Weights of a small transformer language model.
Training: a variant of Adam for these matrices, 12013 steps.
Each number is 50 + 10 x the weight over its row's rms, rounded and kept within 0 to 99. Layers, rows and columns count from 0. The size before them is the row's rms in percent of the matrix's.

# layer 11 MLP up, 2304x768, rms 0.0383, rows 2109-2117, columns 384-575
099:64 48 38 44 53 45 44 61 59 58 46 57 62 56 44 55 52 58 34 44 44 71 41 52 51 51 52 61 51 59 45 59 54 55 54 60 35 68 68 66 53 46 70 44 43 54 47 43 43 68 56 54 48 40 52 49 64 43 45 64 41 58 53 49 52 28 50 46 42 46 44 54 54 47 40 53 46 58 52 65 47 48 34 50 46 44 32 49 44 39 55 54 39 54 44 40 56 46 46 59 39 53 57 46 55 43 51 57 61 43 59 46 56 49 40 58 50 51 37 56 43 44 55 60 48 44 53 58 56 52 53 68 45 38 76 38 47 62 55 53 45 51 60 68 51 45 43 38 57 53 49 57 56 46 66 35 53 55 62 69 60 56 55 47 33 53 44 52 47 50 45 49 47 53 45 51 39 63 32 39 35 58 49 43 41 58 71 28 39 46 49 36
102:54 34 38 73 58 62 54 41 46 25 38 45 56 41 63 41 33 56 49 49 63 40 57 63 47 52 62 49 53 39 54 59 55 59 60 65 41 50 42 49 59 40 52 60 50 28 60 52 41 47 59 49 57 57 44 53 50 41 56 57 38 40 63 48 57 35 45 59 41 48 36 43 55 67 43 30 43 48 64 47 29 67 30 60 46 48 45 38 47 52 51 64 52 57 55 41 73 57 46 57 48 61 47 34 34 32 52 55 61 51 50 50 72 49 49 57 48 50 54 44 48 42 63 28 60 29 51 45 51 55 31 52 52 59 49 52 65 52 39 71 42 33 42 62 61 58 60 52 48 39 41 40 43 40 37 53 32 34 57 66 35 55 59 35 55 48 45 39 74 34 57 30 40 26 50 52 53 57 64 51 55 54 49 28 55 33 48 35 31 53 51 50
101:48 43 43 54 44 60 52 62 58 37 46 62 58 47 54 44 38 56 47 47 53 60 44 36 56 39 41 44 30 49 56 46 66 58 43 64 32 49 39 66 37 43 66 35 56 56 60 47 65 51 45 45 61 45 50 56 61 59 41 62 41 48 51 44 33 41 32 44 47 58 47 57 62 47 50 46 52 61 43 46 54 40 27 35 56 41 55 26 55 51 44 43 42 38 26 43 51 40 38 54 54 64 53 52 34 56 55 39 66 33 39 52 37 46 39 56 61 54 53 37 59 51 52 64 66 36 55 51 52 42 48 49 61 40 50 63 50 47 57 37 56 67 50 55 53 52 44 52 38 51 49 59 56 57 68 37 49 35 66 49 54 39 53 58 29 67 58 54 51 60 57 40 52 53 57 43 57 60 53 35 31 58 42 48 57 44 65 74 32 44 48 50
104:59 44 49 49 43 55 60 65 51 41 40 44 65 48 59 49 38 49 47 53 64 39 41 59 30 43 54 54 45 51 67 43 54 45 35 40 58 63 52 62 59 44 59 47 50 48 45 39 71 43 49 59 72 54 54 53 40 47 58 36 38 44 29 43 26 40 54 54 49 60 51 36 42 52 52 48 43 47 76 61 56 52 56 54 35 29 58 42 55 54 34 58 32 39 42 61 64 51 58 52 56 54 42 44 39 47 49 51 33 63 40 50 57 49 46 57 54 34 52 52 44 51 57 54 39 53 53 62 48 57 45 67 29 61 48 57 38 46 47 33 63 64 56 37 60 57 55 40 55 45 62 57 51 46 37 48 43 66 57 44 51 57 49 38 33 43 54 62 40 58 69 49 49 52 48 44 38 41 43 40 33 51 54 41 37 53 35 57 30 64 48 37
102:74 41 28 65 43 36 59 49 58 52 72 50 57 64 45 41 57 67 68 33 67 53 51 59 70 56 49 47 56 56 54 64 41 45 49 47 45 54 54 64 59 64 29 66 54 43 54 41 44 42 51 48 52 37 44 47 40 54 57 33 40 51 39 43 35 47 54 33 56 47 56 50 58 43 43 63 52 42 64 52 48 62 53 63 46 63 31 49 46 64 40 42 48 57 36 39 73 54 69 64 47 38 35 47 44 56 47 55 72 51 38 58 54 46 54 36 55 68 38 57 47 41 53 54 63 52 51 56 41 52 50 35 44 60 64 46 50 46 46 45 48 47 67 68 55 50 45 62 73 60 48 68 54 72 56 48 41 44 66 59 50 69 48 35 48 60 52 64 40 62 32 50 63 46 43 41 42 45 50 33 62 54 78 38 42 43 59 60 46 47 45 52
101:64 39 51 50 57 55 28 44 58 47 57 39 63 49 30 46 46 49 73 63 48 56 39 49 51 33 64 44 44 54 52 45 49 35 39 56 56 51 60 44 44 48 52 48 58 48 56 45 47 60 30 44 45 44 47 39 47 45 51 58 51 45 56 52 66 57 43 45 42 44 69 62 39 54 50 62 62 49 53 59 52 59 56 50 55 50 51 60 38 52 43 55 57 58 46 47 69 57 28 69 55 59 48 51 39 61 47 46 38 62 38 36 63 57 41 64 58 70 41 56 69 49 44 48 35 52 47 39 51 46 44 55 40 71 58 50 40 60 47 40 45 58 58 45 55 50 33 60 47 53 51 58 37 49 46 40 53 56 40 55 37 43 63 53 46 61 58 56 57 50 43 39 35 40 55 53 30 30 52 56 62 67 52 52 44 59 63 33 48 62 63 41
087:31 71 56 42 56 56 43 49 47 60 46 51 40 67 36 35 46 54 54 37 54 52 41 54 66 61 66 56 42 49 55 42 53 52 42 45 70 43 65 47 68 47 32 40 27 36 57 41 44 44 48 37 36 42 53 65 53 55 41 57 50 38 26 55 46 31 40 55 60 60 65 58 41 61 49 72 56 50 73 50 52 74 50 50 38 68 64 56 70 51 41 58 33 55 60 36 57 57 47 53 52 64 39 44 44 55 35 38 50 49 54 61 40 48 56 52 64 56 41 61 53 44 54 63 69 62 42 54 52 68 50 51 40 54 58 58 67 38 28 50 69 41 72 58 57 45 78 44 55 54 50 36 54 44 39 44 39 50 60 56 41 53 39 59 51 41 50 50 74 35 51 43 40 63 68 42 59 50 48 53 41 48 53 50 59 62 37 56 66 65 64 59
104:54 45 43 44 35 44 56 65 34 48 34 48 72 60 51 62 43 34 46 50 56 45 22 44 61 58 68 52 64 51 40 52 65 33 46 59 48 36 48 55 42 52 28 59 41 39 46 41 48 51 42 52 55 33 61 42 62 42 56 37 39 56 43 51 52 61 51 37 49 33 76 69 48 62 42 47 40 40 64 44 34 35 54 33 39 46 63 41 38 48 66 54 53 47 52 49 43 29 61 48 60 70 56 58 51 47 48 28 56 58 48 54 66 49 35 44 53 39 62 45 27 44 63 64 58 52 47 53 32 38 08 48 49 57 68 30 49 68 45 52 48 50 54 56 51 58 33 43 53 47 63 39 47 40 45 38 57 68 42 41 54 63 56 59 49 50 54 43 59 38 51 45 45 28 52 55 35 53 63 24 40 60 50 44 43 63 36 50 28 38 51 43
100:62 59 67 60 44 42 52 52 43 48 59 43 33 75 52 51 48 48 45 52 46 43 41 52 61 57 36 49 37 37 69 52 41 59 28 46 54 37 52 54 55 46 44 59 57 55 44 40 29 44 46 42 47 51 48 49 51 39 49 55 50 62 47 52 44 46 48 50 50 42 39 47 58 48 33 56 61 52 64 35 66 39 42 57 47 42 37 47 34 27 40 47 48 62 43 30 49 50 55 37 52 45 49 44 51 55 43 48 65 55 41 60 36 72 62 58 40 39 49 40 47 61 39 64 35 33 34 57 61 62 49 63 50 61 58 37 44 58 29 51 59 48 39 42 64 55 44 60 53 57 48 70 55 66 55 52 37 59 49 53 64 65 57 29 40 53 53 56 31 44 50 62 39 55 63 41 44 69 62 32 55 66 58 52 51 32 51 54 49 62 57 52
# layer 11 MLP down (transposed), 2304x768, rms 0.0283, rows 2109-2116, columns 384-575
099:50 41 43 46 49 56 50 61 58 48 38 30 64 37 58 36 33 46 48 35 25 43 55 41 65 30 26 50 43 32 46 52 54 54 43 34 58 65 70 43 55 45 56 47 52 45 56 62 42 54 50 50 43 57 65 56 35 57 53 37 32 58 62 59 61 60 46 34 45 69 68 52 70 56 41 47 48 45 41 44 48 53 44 46 38 45 61 55 41 67 34 36 48 46 33 42 52 59 48 51 46 37 59 63 44 51 59 64 36 35 59 33 70 52 46 45 63 25 61 46 54 55 73 52 61 70 43 28 48 44 44 45 38 40 52 52 55 47 51 57 52 60 64 62 32 38 59 43 49 54 57 33 38 51 53 38 36 45 36 66 47 61 49 52 65 45 68 33 58 45 63 46 67 39 57 34 54 64 69 59 27 41 51 60 52 50 45 50 48 55 60 51
103:32 44 58 30 56 28 56 46 55 52 47 41 43 60 45 47 44 44 49 53 95 51 52 51 55 33 61 56 55 44 41 47 33 44 37 51 31 56 37 38 51 49 56 53 46 56 57 43 35 69 51 57 48 55 46 53 37 55 29 55 44 52 66 53 38 34 58 52 56 49 54 57 55 63 56 48 52 44 54 48 64 47 44 56 60 42 57 54 47 35 49 53 40 45 48 59 47 44 48 47 51 50 39 52 49 49 60 72 44 57 37 47 67 39 82 52 46 64 53 37 56 58 47 58 62 51 34 57 46 53 52 50 51 44 53 37 41 58 40 38 49 48 45 50 52 51 41 68 55 57 53 50 46 65 56 47 53 35 54 51 42 51 43 57 44 76 69 42 42 63 51 45 49 50 51 35 37 32 50 62 43 61 67 50 60 60 67 54 49 76 49 40
099:33 30 58 39 57 55 68 65 54 65 52 48 43 64 53 55 50 42 56 54 20 52 57 63 58 50 49 39 41 67 58 45 59 67 45 61 59 59 59 68 44 39 44 55 47 55 58 37 61 48 70 35 59 57 60 57 38 61 48 39 46 60 44 40 57 67 33 44 42 62 65 41 56 60 60 43 59 49 51 46 53 47 41 21 60 48 55 60 57 49 37 33 48 57 51 37 51 41 48 49 57 46 44 72 57 43 63 58 55 55 48 50 52 27 50 52 45 55 82 45 55 55 47 61 56 63 54 53 56 55 53 37 50 42 54 46 62 39 51 49 42 32 24 46 53 55 50 36 45 46 42 49 55 56 33 63 43 56 46 47 71 42 68 41 45 57 33 41 68 73 44 39 49 53 46 33 46 63 60 47 24 46 59 39 40 44 58 50 53 53 70 52
103:43 43 46 53 34 56 60 52 52 44 56 44 49 51 57 80 51 45 70 74 74 47 37 47 61 37 41 46 50 52 62 28 53 53 25 47 47 55 51 51 38 52 48 51 49 60 41 63 39 56 53 53 38 54 49 45 37 58 42 47 62 63 34 43 35 48 37 60 38 52 63 61 52 68 63 51 62 50 50 38 44 47 45 41 54 49 56 50 71 52 60 40 39 57 32 46 32 42 43 56 39 46 50 42 57 56 49 60 52 58 40 48 57 48 63 43 41 62 44 55 56 38 58 32 65 50 43 44 35 56 35 52 56 61 41 46 48 52 51 53 32 59 48 41 60 46 69 51 42 59 49 45 41 52 75 32 47 40 51 60 37 66 36 50 40 36 49 56 48 48 36 51 43 47 51 57 40 60 33 24 55 39 53 33 39 26 58 54 22 46 53 53
102:26 53 54 59 58 73 51 59 40 58 47 44 62 48 62 44 67 48 55 58 49 34 57 56 59 43 45 81 58 48 37 53 45 73 55 46 76 46 32 40 47 45 57 42 64 52 52 51 35 42 59 44 66 45 49 37 34 39 44 60 70 55 50 43 53 71 33 53 41 72 61 59 44 56 46 57 46 30 47 49 56 47 45 52 39 50 60 47 54 54 50 76 55 57 49 37 51 49 35 34 60 46 50 63 46 53 52 56 50 50 41 45 63 27 63 54 59 55 57 35 38 55 47 59 18 48 53 45 48 48 62 68 68 53 58 57 56 50 54 55 43 41 60 55 56 54 47 43 44 58 43 46 42 34 72 36 56 32 48 57 42 64 53 51 55 60 51 64 41 53 33 63 42 50 41 56 43 38 32 54 56 60 49 56 67 47 54 38 62 48 50 47
099:47 73 40 31 34 57 54 50 50 36 43 41 37 40 59 21 55 32 33 59 19 54 62 43 60 46 52 36 49 56 33 53 60 47 61 42 48 39 40 62 63 59 68 44 49 73 58 48 70 68 39 54 44 75 55 51 52 49 54 52 45 46 45 49 78 48 44 38 57 61 51 62 64 43 56 53 47 53 49 61 53 51 45 59 47 57 40 51 41 55 59 39 32 55 41 43 72 61 43 44 39 62 53 51 42 32 38 40 57 61 44 35 51 52 47 45 44 55 55 33 42 37 47 42 50 48 43 64 55 66 32 28 46 53 54 58 54 51 72 50 54 52 57 50 52 62 61 54 35 55 62 65 49 36 36 77 36 47 28 50 61 42 45 47 57 66 43 59 51 45 38 44 49 59 50 47 54 37 53 47 39 50 56 60 54 50 59 60 55 42 28 38
088:54 37 43 61 43 45 46 62 39 70 47 50 42 39 55 48 40 51 49 38 00 49 69 48 57 77 51 42 57 51 59 43 60 59 53 55 45 59 44 49 62 60 45 52 80 62 54 55 50 48 56 37 50 48 46 64 49 50 54 40 58 55 57 43 44 52 46 57 43 54 44 65 60 54 49 57 39 55 48 67 59 36 58 54 49 37 55 43 40 31 38 58 62 42 48 44 30 38 62 40 29 41 49 56 53 40 61 49 54 49 62 46 63 54 62 45 53 55 38 39 55 21 51 26 43 55 51 55 49 53 63 52 49 43 35 41 42 51 41 55 45 74 46 51 28 45 47 48 45 44 52 62 55 52 48 63 70 51 57 55 55 65 56 52 41 59 42 46 54 38 47 48 60 27 61 53 48 54 43 53 77 42 38 46 40 38 45 54 60 55 53 37
102:48 46 34 49 39 35 52 61 59 58 54 62 45 44 54 59 52 43 55 66 35 45 45 57 42 30 28 39 51 54 43 53 72 41 55 41 45 35 41 50 42 47 63 62 52 55 52 61 68 62 33 52 50 61 47 53 49 57 65 46 38 55 58 47 50 57 47 51 35 41 53 50 49 50 53 60 56 57 48 64 59 46 81 65 46 40 40 35 51 50 42 47 49 30 51 57 57 51 55 45 54 72 49 59 67 44 59 50 51 44 51 47 51 47 53 62 51 40 42 42 50 63 42 53 50 69 50 63 45 47 50 52 49 56 71 59 49 60 49 40 47 45 47 53 64 64 69 69 52 44 70 55 40 48 52 59 46 38 51 54 53 55 67 50 34 55 47 62 60 46 47 57 56 49 50 54 42 41 29 52 45 54 57 68 37 44 38 76 35 53 55 51